Weights of a small GPT-style language model, trained from scratch on English Wikipedia.
Size: 12 layers, width 256, 2 heads of 128, MLP 768 tanh GELU, 8.49M parameters.
Each number is 128 + 24 x the weight over its row's rms, rounded and kept within 0 to 255. Layers, rows and columns count from 0. Numbers have three digits each. The size before them is the row's rms in percent of the matrix's.

# layer 8 attention value, 256x256, rms 0.0456, rows 218-255, columns 128-255
099:095172128104136110169103112097117124115084135144118110135158106130100096146143074128114104112109157157135128120107107114136137127139125109140127177141131094112116107145147160113111103117132115125140130159168154202142127152117110120107093081147102117184126109123133089112154155177129140097141128118175149136128110143133127136123137122153121130098111112150124110127113162140174117140091
101:109109093147161148155156122141130135099114135068135106149143124153151134162124146124153112172084150143138120172135118129137178114128157102140114121151105103098110138111134088177130130142121135111084111169145137113165135099139148106108145176139110105130146155121095110152105149090082133130119129125136137136135120093182104127150178147109130120142097146061103140170082140100126126115102
098:108111104137130091138113120128141131123137134120139104119118159126133090102125135113135136139128108146142121121121153143138157111130138150166152122106150176115101105152113138109116084158140137129129157148125139109122104139154157095087115137100139194136128097164126140123117089084101139165144100094124119133172102106110151114141165116121090073147170126101140095117125129104126085140091
099:133142120087105118130151143120100109122169137108160106112105091145144103105107145161158150144128116087082101117139144114126121108130134124135135125105169148111132111099100060118093101147094089153168128102138119137168155133130117108102162142122122141130105140156086166127181113146096135132126164160116146135148123151080116136067091185136190143105112138138125158148134143174098135146137
101:141137114133114129106186156119106112119116113172131101145123088118156147092154115187143106070089120102114096113161127103170126134123169109153109102132095101142104153134114120116120109088068117127115146126143144137129161095155088161122123099123152110090103121124114115110136166133133105155097171120109140102143117177107174156122142127118168122150164107130135145105147126141120171146094
100:124111150190107095096116114134107128161135164126138117183116155151120142139112173140133123097117155155139156130125140153102119135171123153109133093148152111157166116135115141083152123127117096135195111150143102136115126146130147131161128141077163154147098161117117110129131127119139164123122171123156152144153110128136153126125126101129136161106123135120116118193122102079137086098101
098:114142121169133135126146141104105109138128135130148153135130081116125131114102095115131156155165115130154084069148163099105121130100120125102080167102110171159166122101155122111115124126140135103104116152139116144119146110100106125142126109143106139139112107119136155093126121163126168081102191113127161167087136091097082140119107111136094118063111080081134102123141162177123102154148
097:143164147128078131123170137146142111085153162165099115117095130138151099125084125146157089112125121079126149148139147159128140108107093118110155124079131121123108174086124125115137128144163074141139111147079137067152154143106109114102146135105123097114134107132134094083131125083133138120117109138145115083151151150104136167141152151132133125118143152152128133116126167126112108139137
093:146145134170129125147100136139092147151133093126148138103165134156094105176171156104100130113097146136146153067145122136118128099116123116111117129142101127126160129144145108102102092121093096166125113084120127167137152164144115122129086130099102122084114164128105124097110123127143131114129115108161181115130125136125126145136120146152183095134103109103147116086108122090136126140116
092:137091143132105162202176144135130157157142143125090123155174102153151137121170104112147126113134146128160098083141105061158146164134151169123151128102128097122128136140110139104136146124135123112154092123135117133163144114085144151114117142169116152143104139102129166140123107140088106116117114116097137121132155122128140117142112152152121134145149116144113124149138133132091096123138
101:102148117116144154182078138151101140097088124171111116119170092148117157129157126133119106170103129135142133159122156107123182123121170135157132120129095146137155129148139134124136128111133113102141139137109171132115109149135150127140100128152113120128125110084173116133145154158144136147119077160125132092169114140088180135091146201109128145090117116117108109126118116121119145118136
102:107137134112135171168124135139138138122141126097145139125161138142159085095088151123138151114155136095098128152127154169121154140109091130114131155146100129114105099144128126167095120172136111128142110153142103180148114127148149143090152153168106116105127157143077178121139073169119148125101147117128111154123125144144163116095158071077101103114166154135142130118123118096128125164108
104:144132150156130151092126117118127175079156148101092126122144111094103131109123107140173139136142145139124118161111159127137164136134166122146135102143061098138087106132152158148117086117148108103178107096145161108157118081158129134116117157097139152150086139090108138121130174131099104142155157106109113114129118137092122126132154127139136116157112109143118101097151078139131079122119
106:120100143136147130115168110151139155141163159104116147114135143135165147133113145156112163120177113098119105132051145117161096117081125130131123099104133127147095141109099039121130140107102157086112150128149086122113114110129143150180131111125114133114122076136149123124091134151110082120104132126139173113144125094139188157166123135128132128160128095064132165157154115142109151089121
097:118156132141155147099096125103096139158104083117137139124121142181132097155124153129121155183125172124122148116129107159157139128147135156122109123117109126128133127123127149131148184097144161180100136086138156110141111120143137114143137111113116126080144118147141131073118112157144110074149154116128139105144106090119108115088063106114140123093131173168123090154144152094085096123161
102:125172147133123098115096163158091104149161172132174086151136103141157086128132139113147132125138111136157160117098121109125110146081134144159115140134076144072127133132115103159149144122135139152136138101091188104085142082142134160094123144146149108132101130144113135132160134108168116154144122126130135147113088126083129171147140122175132141090115065119141126117112115158155125154110
100:095096112123116130146146127079136120128088079167133108146170169108134131079155104152124150129154113116108137153146113157119130128098085128108143107114126120130155094107124156099119140106117100115142151125111131135109168153137092094106125075143088148157138135092127214103097155091154108147165146111150160144105115106162106142142146152190107099094131103136099125123122105117135115136133
099:153128137097123104112079126101077103073102147126150124083153135154151117085166100109127133147100079124150141131073116139177145116107132156165124102128098135133092116129136090162126130071150127121120105116122074129126080098176132148148135173120138121096156138129162137113148091112123097147117106130166109133167128136156090116118132110118125153098161182118143116144149114140119143106138
105:151144147117159074111153114130111117156126175135124101085124177141077117075144097128117109133115071121120125135161156132160123098130094168078123113120104141123091134076126178151154091150162141150140155130113148119118149080146125145108114120122122136128154129142131138109113147139186108138097102144118098117138143117095089120129111167098103146110140143121144084136094134121117103129124
095:160141116139129185160119114101180144129105105123098142181131135116114154188121082155109096135114112114138159127113114150123120139158162143142112092102088107113146125141113146129159114113119128091105151128087104133159141113150095181136159103133077083134100152142149100122137098116139182156106163119139119164115115112085153105137140130162176092125128136139074125102124099114137121153134
101:165144096112148122146107136127136140123162138132138111129155141161145095078165147148104149125094106091093162161081088144126172092138094115114123145128152152127121134100119101103172103144134148145165101140105142086154127103135135079151076140109104157154121139137117144122096173131136165137110141074150107092114149141111150112122193125102177126144125137144140146140130121097128143048110
102:091077130140126154136101145113092123106146097141082113130124132113118121141098153139126125178182120117146089135114173103129136138133167110113078150101069134164140139126130141121095126157106127120147130112097155143158087149086109118131136149090097074128135121144140153151181148109140148112123154138106094117133128177070115138142157139198108136140138104108109117100112129113096137148106
108:181161066154141154089113128139115107072115164123126120155137139092124153073119143107145175114129133121115129118165119145126148114126124124110156144140144169114135107140152086115097158118167132134125141150133148120139153086131140112124135094161135150102119115143162167076125123113107125129089118131076141158126098111159152127165108114151118105144149152137151091118205132189105129100100
103:093117137065148148109155127137128134145124141106149118096106131116118120096095137147087125174130141147127118128185149141116148129129141131146120126149135075131079194121107122096100100134097145157145087134150066105198125129149144125141098132105143146110147127151129144111115174134097132157124175141086110155122075123113131137140123106070135151133148078132109114109128137128100140141091
097:154143147091109095174116092140119085102137169115094115157132133096116138132104126163109151115180117137131151113114127146122150147135097111088138105139099164123121158174064129087121134118130085149161133119109144125095119126124129117154124109172145146155150172133146077128111131153121148109147139143153151096120150134126131119110106145133105110165127080131122128154094142117110154121130
100:134155147102114136125136120146125104118151112181132112143151105114103114070119110130122119086141146143138120147127167098089124116126142143130128120153082146110138135123147127119108133156102168174098117112122120129141180109101120091087155127103116087156094131138127111127115118181144146119074166119103143119123092159131168134113144140089112106123129149087123133128095117126127083138102
102:100153141096097141155156162121107110157122124123108169115160172160162153147103097128139166122099117116126129107076103154110078109142124122114121145098110118109126161096113176109109112105110128138124149090113097111151097134133122131130146106162151131160133079150110119130127112123156104108118055159162146142172123155060164152136141159162154142133112128113148135088104156131154110124155
101:094112121097148107145172108101136135133106119172162128151102138111139104114142118142131122116113130145093174177147113144124103184129129149115122147120090110111144151117160101091095122094139145112121138134155122117100137137111114127119137195148116084112120132141112120155097129138131101135115098096094148082108124109171154121116111128178169150102130157118161137071165108108147121134102
106:126121119148096129124151131141140116131138133097170078085146125166122130134146167109105126144133159086133107085176121095118130166156172156111157126135115089110139135118123099128140103098090125108118130113110122165131145150125113106128096155166205117144118127126149130123135087106125166136151162106158148150118164109145071162123114128156102110158131109102125160137089142116133133150158
099:147085103128147123118175139181137155138128138134137110147185095129141159113160144120134101118121157138107117169148115100116178133131133119162082060098094143125156073152160138133115117140120160116137156153118124138179106104102131120146084116124155143118075134118143149158109141109148137149103114158137142113123122131142144096150108119107118107083192171134107123120189124136130142116121
105:131150126131132109134100131172097153138097159108111126051123156152121135146160111121120086113134121101151149122118157148133144084084103124138113089146099115079132164138121122139123100102152171096125151148136132129159143135115086102105162116150095126129156153078119137120129053116112108091149155159138144160123142135184160153089118157136147083177111140071140126154121137116154115107154
100:114115116098135115146125138110179095152119118162158120110110129143164160099137123093098159163134125166141115137138135152108117122114151143139121115146120120069105121127101154118137116119127151166137133127130110113125130081129132133185146137133134131087171115141117160076094131151108157125114135139131156125129089125132170137161105146131147157166175189152146131140119105134095131100143
101:187165128098131130119098148158157085139126145103123127149103132107081119119117203134158132109124114140140115144128146140107083139157142104115140130162106132140142151146108150116120098118106144088110155141132109089095153166137105124120158140136136103112150133136088090150158104122106132129093144119103121142131137137141128145102139112114099066160172105144119152136133145083148143153164
109:113148100126140139068103122121157087126123121147164113121182126155111145123070137092104155119125131172114116174112161129136148118110116136100204096119142126138146146132109136129136094141111127179142072093156144119128125148123142101162121090122152125111134074070149107134130144094156157144149112125105123098124124115137076118138154125124133123093135106144118114122105111131139090179096
092:162125118158155165117116156099124100150132140102143150118128118110113138120130121099095126102131125103156095112133132125118126143142096132093165101173148153175100116117178153126131115172132150133107096176131144119120119151121144125106114100089211113156145095108121116098136108150149132151139135150157113113109146108123138131051164139117125111129136105125138104143135099125148121156119
104:108121124146119135119137172104098150127101181083157138147133123138158099120085123166117116082144131163097118094180143100153124123131161118083138104117100143137112146127111149119108135104126163137083142126105093172153120149181181140131149104127137129131152107128137115098108094176105113157142118132174109141168133089139176095134108116102093124124189124140121148108139121126131103123136
095:103109150109145060147148138101140091117130106130130138134120132079137153127186081154116098122124126084139153101131165096155126140144107126127124102134098137137119133122162110129117136071131123119121113115135149090178140106118135106106097146082124099141145162126160176137146092140142106117151106122138116116147127171125134117153102119141099132116113125123170108094147100143167104159125
096:136128154089177126121138104150157133141143096174150115082145102112128121190135098124140154124119118140148084101110172169100098132100117115105161127143119110099117138110137124130163119103080110108103119143169149151162101145134118101115095118148120130121129108156131156187150127178147138124106091137103162113146129132117090125111109123170168110128154177088109139137141145097132127101118
# layer 8 attention output (transposed), 256x256, rms 0.15, rows 218-255, columns 128-255
103:145124098143124096178161136120113127143089096107114116136127135132142150140073174137195159164115089074137099141153165106105134107117137118131103107131136135153143130106079089085146149113140132130141156116083075110138178127125133109129145139093156164126111114124122128137118100123106162171109100145103135141100118132144081120139143122122095155144125148125124177091133162108136145126164
097:160139135093128102152099136164125120105100147172178139126161136145152162130121115101135149105131137077108105084099167101146122131110126119132150163180167092161119085128168114128125112125142100120135107108124103108120118150136084112100124079135174115172168158205145152080133125161126155113153108145106125096145163143123177120160097124131136123117115126098190126116112146117087102113126
094:123162140149136143137105082127152133117109125105152134118101110157105124152132124143130126106122120114110148115103146147157146133098136109091128161174132088125120150147126101163160160107154087091139100099108156129160130126101140173144107110143131108136119141092138140133138136148154153106098137145142119127097086155101101151140106141143142166147077127119127168143131139159091139084117
100:107171139138174127097106123104134186105083111134109134120135145147124118105175118127095121096124108151106149135116138143153117152148142174132137150134131135155105122129131140093147178086152160140128098151153115129123129120115132137139133151122095137142142130114156088152115127149163140103125120095089106106103104120128116133114158062099098079126151093139110100090110135091180110146100
097:124111132103106101132084132122175149121094118116094177108119162140101133123116105075101147172137127146132123169147122119120172132139140144104117163133167136140175127099153130130126142142129188156132142096148120122153124157121144115140159133134126148112095137138110123138117118122132143104121110144145110114134111082150105103101118125092094108139141077125083110141088102107119089136122
103:110186145074078116093110098165154124130097078104099152101155127112147134149127111118140121150124090155111090122121129120166114094096123121124131154108123122156132155146138119143095152131114196117087097118125113124122156140126141159122120093162109119116131109125139182136138125121117120155111146084117113162113145107102101152099125132113131099143106095147145156100160118136188149149128
092:154115119103113104161160125111128106113125112141080076140142161128123079147150123148145139070128119121094132171131081160147113124136112139130155158089179071138113123145125115143160107084143133141163147145098111157128147114128134087108158128142116110124110092108131122117118095059159107144120111101155127160155127145168177151154118141071157114122106145132103131156152109093130134126173
094:120104136125163104102120114145133193113094145110132146102186142163082124139157139160150166103145119158114109084109118122118167152156148105132121164151105172127151088106099136127115091118128145117082120129129131154103090127108126117138076117137168119146133129128157190161130137146125120125140121144154154122105119100165123108124141131122104148191136093106120132139130085115141131162148
094:106120158091120104106128116133138161067130113093123111164137118091140145132104091158125120100123120130140117180132164148093158136085107121129157147114083144142123106154146137155137159095137151149136163122097071138101112120129162126123133104078124147124152137168115145160163140160108118184116127153120093122135076108144116138134099110136109126093151096158108167074136093117109106149151
092:154160141118148141094090121110135114128134138129157155128147138099097119110118066161119177096102130125129134138103196145096122140126131099156120085116155182141150155122131148144147101114149153108104164150098132100138117089165156105120171100111122092134157108124140141079133117139106105099140132133107141144092119094142096103136158125117110120117122128133159108117111069137146127140118
100:127112106137126131083118142143096119152151120112132158139121161117137101109122146099163157083111128146136133105147105108121084098140092164123097144151151109101125097174084138116080101107139112133109127137136093121116143093122129156127115120147145132102166126152109138122171130112099170114126127096127114098077121123140058110132148098144138155110119160124130101110113162170133096152143
099:149120145151129130085153128127090137105117139098136127171140121172110158136179136123109094116116140184107100129146151106133189116169129107207144126131142085123154123125139110139144117109129147075128173121115136124125146136131115093163126133102138138143113079114186098127148159139124089119123124133100133142126102119122083114137119166145117133115118126122127142096101099150141157106125
101:130116142125110093142131148119127158167122091136110144120115145084132128108122144114099149120117145163137180115123136130120152106132118154128152121177134139108172119142119113163159125123109098136076125210123084163127123140146132149105134104164110093110121126151127085112116109126103069098090086192100072107110125153119167108118144149157099118115137128112140128167106145108107195135103
105:148161158136117122120079147128137127142097135182167130125132116091081104136189100165115138116133127122110121117169105127107171117176134110128124166161152131073134129091146167128093142137142186150106111133139140112132156098141098116096150145115153133090155162092104115105119120112134136137154128128134121085138097121159126134121117153140155143133137107126114098119101183053120135150132
100:140069156147085118136114170113121111096156181142117132131105088090181108119194124129100122125098079123092145160105158090118157121131124159106124134116137132109093126110113159108090103168110097084163134141166131135107156098134159138092106155145150114131132158139103134152147110102152118134149155134107152166111151160114161151102135113133112141083121130112096166105133108159115132146159
104:133080110113163123133122145062132150101126106131137184140145086116125155123167157191121174108179157133122156163157155127146167124129134096081114112140137131132159150142140172141110116130129149135132120165105121117141148161104114132154117123108111148112144134094119139133131135115100121110106129133141105142111155098123116085110164152146106127149100136164073113122171138115151140131151
102:156141167136136081124127177161143134088123179112139109116107142155096100181104141121120127132106146114134141139102142131108138144144142105143138141106127127138135149133123142154145136164104139156134116118130101104136126104107126106154108119091116135089124105137176127127102094112093146139112103129070134154197151122086107118098098118098163119150135167102153110166168131153134127134118
100:138156171172120144180109114159124172161122150130126126163159154133106125183093130144119091111161151142123118163177144146160084144127164108145130133140118120166165132139109156143098155138089172143188124135132129121164133099118139128116123140107137118150078148143109151124161130144165130134138141085116158087091143136106152104103116157136129128121115093165150138091046078126128148107112
105:117086119131090145170130131097135134075154088145154121103129136151128127170096125158164125111129169126127157148137085115080113156179163127169135141135127131130149142146150118104107111128102111153148112152136142162127103194135161099118140097120132141162129157131116116155151106096114145095141116117115135107095186140147097113138143109155142111153122126112099204134161102098143140116159
101:088113103119120099100114104171141139159105169141140112071116138128119146146130158123160139096148088129149133129125148128120166121110116118156174159133147133095127116148132135139138128133113103168142114172132136137123126169117116109126118191106181182135114148074138145135143124098124111160152133166148118071090144110114126137110099117127104171095145126133173063142133146163132158128139
105:140132115139103132098121104103103107142086115134137110128090133146081136176151111133131065112123103145148093127139147123132139119099121165137168102152120111127141102143118139118096144134161159112140135124171123145143100155125149181115137116134141110101151136164090081142129093139150121163122130137098168153130116126125133130111088120104110114110119131077117137111083142127097132164121
100:118180099108106105110144088180126131147120120122154133108154148151139123100137099114146148089134126114079155146157107133128093093109142134136144115154102148125143123127088151137115123083117108141078104141122108132102164141156166149150130105147151115143140165110135133114142107169126132117132123118136113122136133119173112138107104147106129096101137145147139146142150126163159136123135
104:087122205135136107145153115114156119150130082180129117122124141117139105144124140133087106118126168114152132145110156150123104141115122106138148132135081081125095179130124139128140119131108095154145116111103139134095082142162119167091158155096120119136141131129097073137110099131100109126131143138138139092146137144114104126110161119093120145119112118152131143129077124121103145137148
102:136155104140120126145121107158141123126131149141121186166179136133117096131131077128098123130115152118082098117140103124141120077124113130101127104130122158116160107106144126201131187152151163083118130113107168174071151121124108109124204145119103122108152149086161093127157168084122093115121085172156130161121155152129158116105140149130082107153088134107111116145131129112127113167152
101:143145109144146116130119155173144172150139096096168139112186175100158115110146097113148129113141112170148129077142141095111084112138117117130150139129126121164128116060175139119113079146156163105132125103131174138183137172090143149095120093060107114098138111079109136118124120122115121148072114085135120126139121150151109114161130110133141118067143168129135134145167115104123130150121
101:129127136143080163095149128171154132150120113135139119139081134161121127162139127170139177126155129147119132158128141140186118119137092111098152147117142098148128125119133106153161095104143143071114121097149127146107109119107110141148086136126126132127149134136106139153129135126149103158133118123105071185100142127171110107170122097157098127166151107159153119161090099116122137119158
102:136175110127118102112108112102150103086140148138112118123127085113087170143127130112133120145125138132149155113141116123150158134155160136130124096113140125143135124146106063143123148149150134126131122139151184126144136136133153099115126142080099105109081124125126118173124158112078168147157115173127138134075150081160074085163078119137123136151168122119110138162113128138128114149119
098:127088159137114143122056151179185102125148152120140168168114097149111133123120148095113122144116135104140103097129122138095134115109165122097163139147163126128150115129102161123172131152149095158145106095106150119114119064111113167139125106144158149142109173135119139118122099138097147138174165149122102196110127107103108102143106152110103093131140070122116116133116137104116105122141
101:120139144118171127138130135108125124125142152119106106179090155104110176146125129126118142177135096126089156169102125161168103129090084121134111133146122214139096160120159128127121133137163149131111058103115112129111162127107131139130124104094101179162126135160118100146143165117140131087158117142131147154127084146146155125163120130103170143126130142151098129117130123096085115114143
104:122153122146113117120124109119132123129141128141127143150111152160118125164113103126115140154137116114140090139104114158119109132155133136134134151147163107131119165095083169120128126101120164104112093132132174146055123133147135169088169084141147120102169150124115126097175119157141123132164124074110142124141139156095092181102161133156126130153070106129128077142099114147136130141113
097:138091194124120095180118163113164161099150150133159119170127111110132122106100118150135089127123075145171065135107153097101133173163081138135098148123171148112130088124143151142142156136122115099114154148094127144095118138125146122132114129109132111115164108127135152155146140174145121152120134086133141096138085128126092078122120131139113169089124159176152126089080121086104145129115
099:107144139163124144085104120166118134123111154106096142139080111118126121123144122119149134116091154074139141134118069108132136097106103133154112133117129129117132144097148098138130134122145114129111133123100161139196156146139078137114171166123139132134112122165091093126165136111140092151153125131127136136132135137092113144150131102158099160115105086138149144116110177141110132102189
095:169061132174120160185151120130165147138141137107143134129148169140173146122129135116099102154153113128136138117150120080152149116095098105148158127117133137121121146109168067140145132069169107116168098106137167160163113137125123112179111105126117149132133094087199145126088154138156084139119126128154145114106142141161159104128111140139112134139118133119172126140084142135099104117137
103:137119113134117133196131134108094146142140122088072178110120120108099125139155107148139134116127146113130136137075138110103099110131101129179114115103093155112128119120143104141149137113075136123138127154118120131108096133179104159102118170113096144134153170143136117154125122140136084116123129116105089160129171149116187119117105119171124137186149148140116144142138127111111155109138
099:074096131113164146167165117088139141133116111138127092138101149099113113111124119173160144132101137123086165107143135125109086116139083184122108165121115099087125148175145129130156115106139133106154148104159142096120163140142106115127116147129118127164061131124099128164127159095138119106136123097135112122108136133110135154123057111130138161102109123117106147125135177133113152125132
102:131181165134150128102129083186156091097124099146126123122123130103115118154141133111165122147114147130112131178135141122137132125141099123165121179094112137111139117120165136132133164138154120130160107095180140125129159082113093112096144137168127097120112128129126114158137112106115145104093161108122147065115120132119112128109159141155100122142087132133124126142128156111150123108147
093:107136136183082175180096080153157138130113150097114104122114075138113111112126159102098133164123130153114142166114108150115118117129146126090132129138111112107193116124084107131153146129161141155149125156109114115101102102140153123104120096123165106147128135118149122134115142148131103161129079145131123099163157085138101133127112079119143121151141121156116122123103150125114144094093
098:145154130120092072152108152143135114134124091145100121175092130172125153071096116153122126125136130102142111132112093119100138163166119135159092143139146172128110121146092075129096131123160156123112144090118095107090099108077137128136108099098111159166134174108136119097129117148092127127137115143146120168103126101153138145147130144122133142108110078106148132125163122142139103162133
# layer 8 MLP up, 768x256, rms 0.0672, rows 0-16, columns 128-255
092:130140114129151140131119129138129183128129129134088152131136175132169100123138108128121171132023103136141159102128143159131123097106120114119167127175097131127133132099115121118089141115141134097145148117115139152159106097098114159130097128116144144131154155131142144149096149127103152157139177159106150164119148130168126151125129108140094096120105098114099146149106103142141148129199
106:108132106167119130107125174155146110144174091190106127114171106178082139142103131117116115134139163123119126136107147160115115088175120117145114103122124136112142121126115132138118161117132107172143117138113088081104171127117118117138111119148098117142148104119129146103173159153137094128163139095140147128117111119094107078151106144155128144123110107145105153121093176129134162116112
094:145121090127144086134152131142149136162163091137144134138141160161143150134150136153124111122107128108110143128146111126142108137141149113101120142132098103151135099093170135133154144122188116082136179074119133134125109115154136122109104124104133117135117137126113122177088136087171119150137123129136142105104121149102085127077117156152109133074128156144155141098127111147103136142084
097:161110125127123101131137136110144150138096151105104113140138130139087137109143164140126088128101160094152126158168162098125111149155126107112129107098154107165152140150133118161121142103106103080114125143096106146115168168111090152098128171124137156116153130138119136110141159136137160174115090126146157119131114094095170108132126157187190113149113112104144122161132115122149184143131
094:146121149133182112142114126174131139160152146126117104143159117113140131114122139125053127127146119135160136092143136131120119114121114125124096100148118158105118108171076089139073092132134142110122118108126113153105125141123098147140154127129154129151109120124120093121148159122085079144135119165140128159094128149146146126184167135136064170137095108110108156162133171091092164136137
098:105114133107069138138145128103139118131071132091125126127124130126133137134127126114112106124117118126139160132108129138147148152108131124124136108113112155141140141139129119111107068174144163107085125073152123118141155135176156175134142086099147133161127155132144125103105150113140154082092086128122105134088128154120132132129143136118165160161151137141136119147112128185125153088101
106:107098113104095151154138136106140112137133169134131128163163150087135145119144086090153114100109078131140162149125136098106175122129175105145124159125113121148114116149149085121117136128181150051168123099127102151137112095102162102141168146106159149127165118098108118098128184141113135075137107106140143160107100163111122132105107146147135089106133154103111104154109145112132114153152
088:129115153126112097141148168141119123132129108125134129138125115098126126124123124136094115155180103148141156088112134104140154145157119139102085145185096101133122104100137120122131125126136144136124143139112166107188121136115111090098114125107157144182122142091107107111152136129166148116162129128142110130135185123106124130166133137147122112102138096147157131157136138155063154100144
100:110102134112126146145152141144110105115117140107103115115100169098105068090136160137110104099100126123098157114136142133108104103193107135149140169189133139134112076113090140145149122117135152145095179160106149158139107122125132139132138127145081155104113097127150091114148124123143100137146133073140134141126133126103163153160096137085105127122145098113113090113116132147135115146135
101:111164092064131105117132124155151091119140156127107128161099162130117156126150157105113147128093161070124132124145147146135122139135152112134105133151104141112098095106160106097134102130129133130124131129147139163105186132166127112101115157127134138168132085104118097142070088152102096142136144111110137092148116144136133115094172118114110122106168052176137095083140077155141124120128
103:131106156107165111108167142124183124104115163101084144158120119148127092108113106123122124138115143119110141139112136119159123127137134104080113093118116195117196170094104091089147128158117150145113142144122162118174134099115111086164115101155130116105117147130120126141155104129144103156141171108104138109182080105130159123117099176136098110105120150098105125097088142109122151114131
095:111128117080127125104149136108104165146102105144131126102153077101137092161149122118109129136114136113118112114128128150130199056136161125122152119126105151107169126104135109128062122158103140101147170113136141158152094108119166163128116110081149115132142145156151143144150151151093159100110149082175135127142106098139106161096143118109138161161141118081155132131107129155110147138112
103:137102140139095153113168086131117103133129150101121121139116124141128125136126128136128103093124129148091135142082134117136108101152111086142081125150097139137115137110164160140155155126094131110159132150143178132128110071134134085142113103218173134139130130132099108093091102090104151141144158112123130090143095132107143127140150140114136153118135126107156120143114166113180184136111
095:171129121121112109119145136133092140122173102140115104103130128105097108114125122144109143131160155168099116128137146153094091099088150167118077117118118109144107130109114126140141130135113122137121113096114128100137125165127161200140134148129129125152127126121125140128175143190133153111128159105094070140147128089110127148114115064122213131141158133114124125099091147121105137104149
103:112159107162125111164130146156126143097139125138133161106143148172057112157141199161184143160122126123113150130100095176124129120099131139159149138118131144136158132139125141117139161136152164132120128117083147118106115124135157138129089107111130131101159108086093080131097122187145124136140143079082136092148096097147156108104124113108155090103131126147118148101140128115142096096120
102:119130132132101135133143168102145146164110110155093092143076182149122136088092131110141164136119107120156192119136124123146132174125149102113090163112136143153151140142096113143120154129107138135125143095169139108136096105125152154091132126134143112185117122107128132136118098134145113116136121108121127135106145088152166120125104140160139120118115126125117146129149135188106152145109
099:156155138114178168147162153150174133170145141111097081136113149113158127157067135114162120109119100104119170095159142092114107139093138103112115153152084150117174146149106142053138158150127138129114135154174136127134151127144116090121136105100151121131116135101152129146097101127109099101112138148102174070164099151135127094148161101125157092109145085171123153096132113140103127143155
# layer 8 MLP down (transposed), 768x256, rms 0.0778, rows 0-15, columns 128-255
091:078117096167157156103110133098129126113127134140162128123133120126105148142151142123160120158113122145113123142111141138180120132124165079095093141103122150138141129170104122131092155111149139157135165132131059154131110135088113111115139122167126170103138151075155116127126160118092137165125130153116117140148155109114072161128115114164131140126170111163085084144162142139134135118125
102:105130134205132104116113131130148133139130142101125144129088125175132139137169146136126133182173115086158123124101142138144120124123147107136152107033115127140137179103099109129130113124106157140116114164116090082109149135114153136151113146141151105113151126171086096194101148152158102120146138109121156117109148147135133114143105139080138114124120081158161123089112128130097117116137
092:114169139152136132133151122151133093104144188115077132090116138152126130150125086147089152140105131148140150131135131102131127139111169109107127130134114110156136108131066109125116105091128159169153146131113106122153164099140111114108105115080144132142110150114120115112151102144119107109117152129137110123152162107067131116130161143090128137132141153161120096174113095142104114173099
098:097147131125117123108133138091130108113152149162117099108059090145144137103134151148149119124142114142100108093154123122133146102117125137131112153113155114146147137140133121139156079086084135142168144111112099124140151137182128116086102135135108132113122102101122156117141149176108138142109126157135166131136132128143106150117130087100085145125145125170149088133112099100144131114111
094:104121157121082174114111110125162132111101135149123137126139161095131140114149124127126126169143146147129133097133133123108125109120108144112164135139104128110120134164104123173125152096125148129143136140134102079104161108163153100104108166117154138113132148150144183133175144092143113169102111070154102112159127102108162150133142140144139106130117119119143107078103110133104138089113
102:126123114185111156143139074135124122142133170131158160162113136143124122143139106110104136143121152124108104130106154116111131139128124108122119168132103154167128113109096143137122094145203123107148103136126108087126171116097150118141132103137067174102104156153109130097143080129149162160132102151117136130103145164089111160130137161117179104125116130096165095097136150094155091118130
105:127125172184162200159101132120113140111126107136143116051137142157111114156109163102122093144137160085164138169134136105151109090104138139123165143119127145121171117122128123106118167098113103110056126133130113127103112142121096105105114111171123159133127124174119102169061087124130103094168134117100096099118185122134156127141126111150118137146157129156133128137159116122109142096146
086:149112129101139139152077132115075135138123128108132147094144129123154135137125115141120081103131109085170109186156135165108152113133112186111179150092149146121149152190124148149119153128109167106145101087134150164140102121153155100153106162113129083120139111129110185155103129120101151121145144106067105120115114180140153136068103128151121125084127147111120151130121148097123089125132
099:122076148077146125092113101160148104157149121156094144121134148177137139137109118167131139151152185093111137084161120127129123164115131105130143131162137119161127121124121089163099143158141109111153104150123139120125137095145138143094146141137138157106126115127173127168124107102148066109131158140106115153092097097120118093149123117140109123123155182131157131145141176163096156124125
104:128133069138141137122115116112130083131145078157144128137137169157148147115122116158151174140130127112136134152134161136134138121096135151108159138108150162124105148132111114166146099106100145117076158146140120112075150131166111148139156152139152111122154101116102112135123128122114083143132155082133091139095101172157131074163111134153107087128132107124131148124139095106096105121159
106:120116164115110129115088117134151155125123102099180128148128153106100135117102118152112118129087137159158125133105099133126116134165137098160180147116104154134115109071152114127114096145131148130120107131148177109129146132077042111175117117077132147132126154131132118150126111096126092140112103112117126123147107078166157114126132160147121136122121129104182156127157159139138090081153
102:161082132122118135124098190110185131122126105151139104152097104127160106101133124143096120089115077148120087159107134120138097167166097102133124104126118124138103122134162116139162109133128167106148104127142150142103102166156112134127166150140141150131097125117172115139129096141146115125137141153126156134096099147125131120124104119125094116134100091132104135118143120150110159119096
100:098177117099128123130116091155083110143133141127127124120139107162133103134159135149092104134078113120140136121122114098128124154139095144119101178090118143131123150142141120137129129146113146142126107165133137090124141168103132150154099106112170166127097139119158160116129135125144102153126112123087111099137156124099095181135116079170154133159138115095119112104118129176122088117078
096:120102174127123114109104123120163120123093117096105170132129114132154126115129114131143113132111140140130112165131137140115156146162168122152138134144101151098092148127120117111151139168120103119097140146168148135089154075147084107152137157119175117127148145120150085119086120105107118143136115142119162082100172137121103118135134147103115121080162136122167171139139124129139136114092
100:087113174158090103090151107125158144198132158102140136111145116139155155097143140106100137110103157125147112134147102122113119123151167113105120138110114104115153099157153091095124105143147126160111141138167147125111118144135153108116105171136108136163094158138137153130140123110115130116098096134197123141104122131097087132157074175116141119107124164088142111134116133120094137150141
092:164167134117096131108088128164110137119140130126137163120157157112104117133155171122152076167129090131177138114134184107156067104125109147146134095152117122095104142085142132120153119136183119101153153156129168131129124143131131125147158130116124115107084147141151121154118112110090136103132132115098104147155098169125115122138156117129180153096117114098128120139159147087128151121112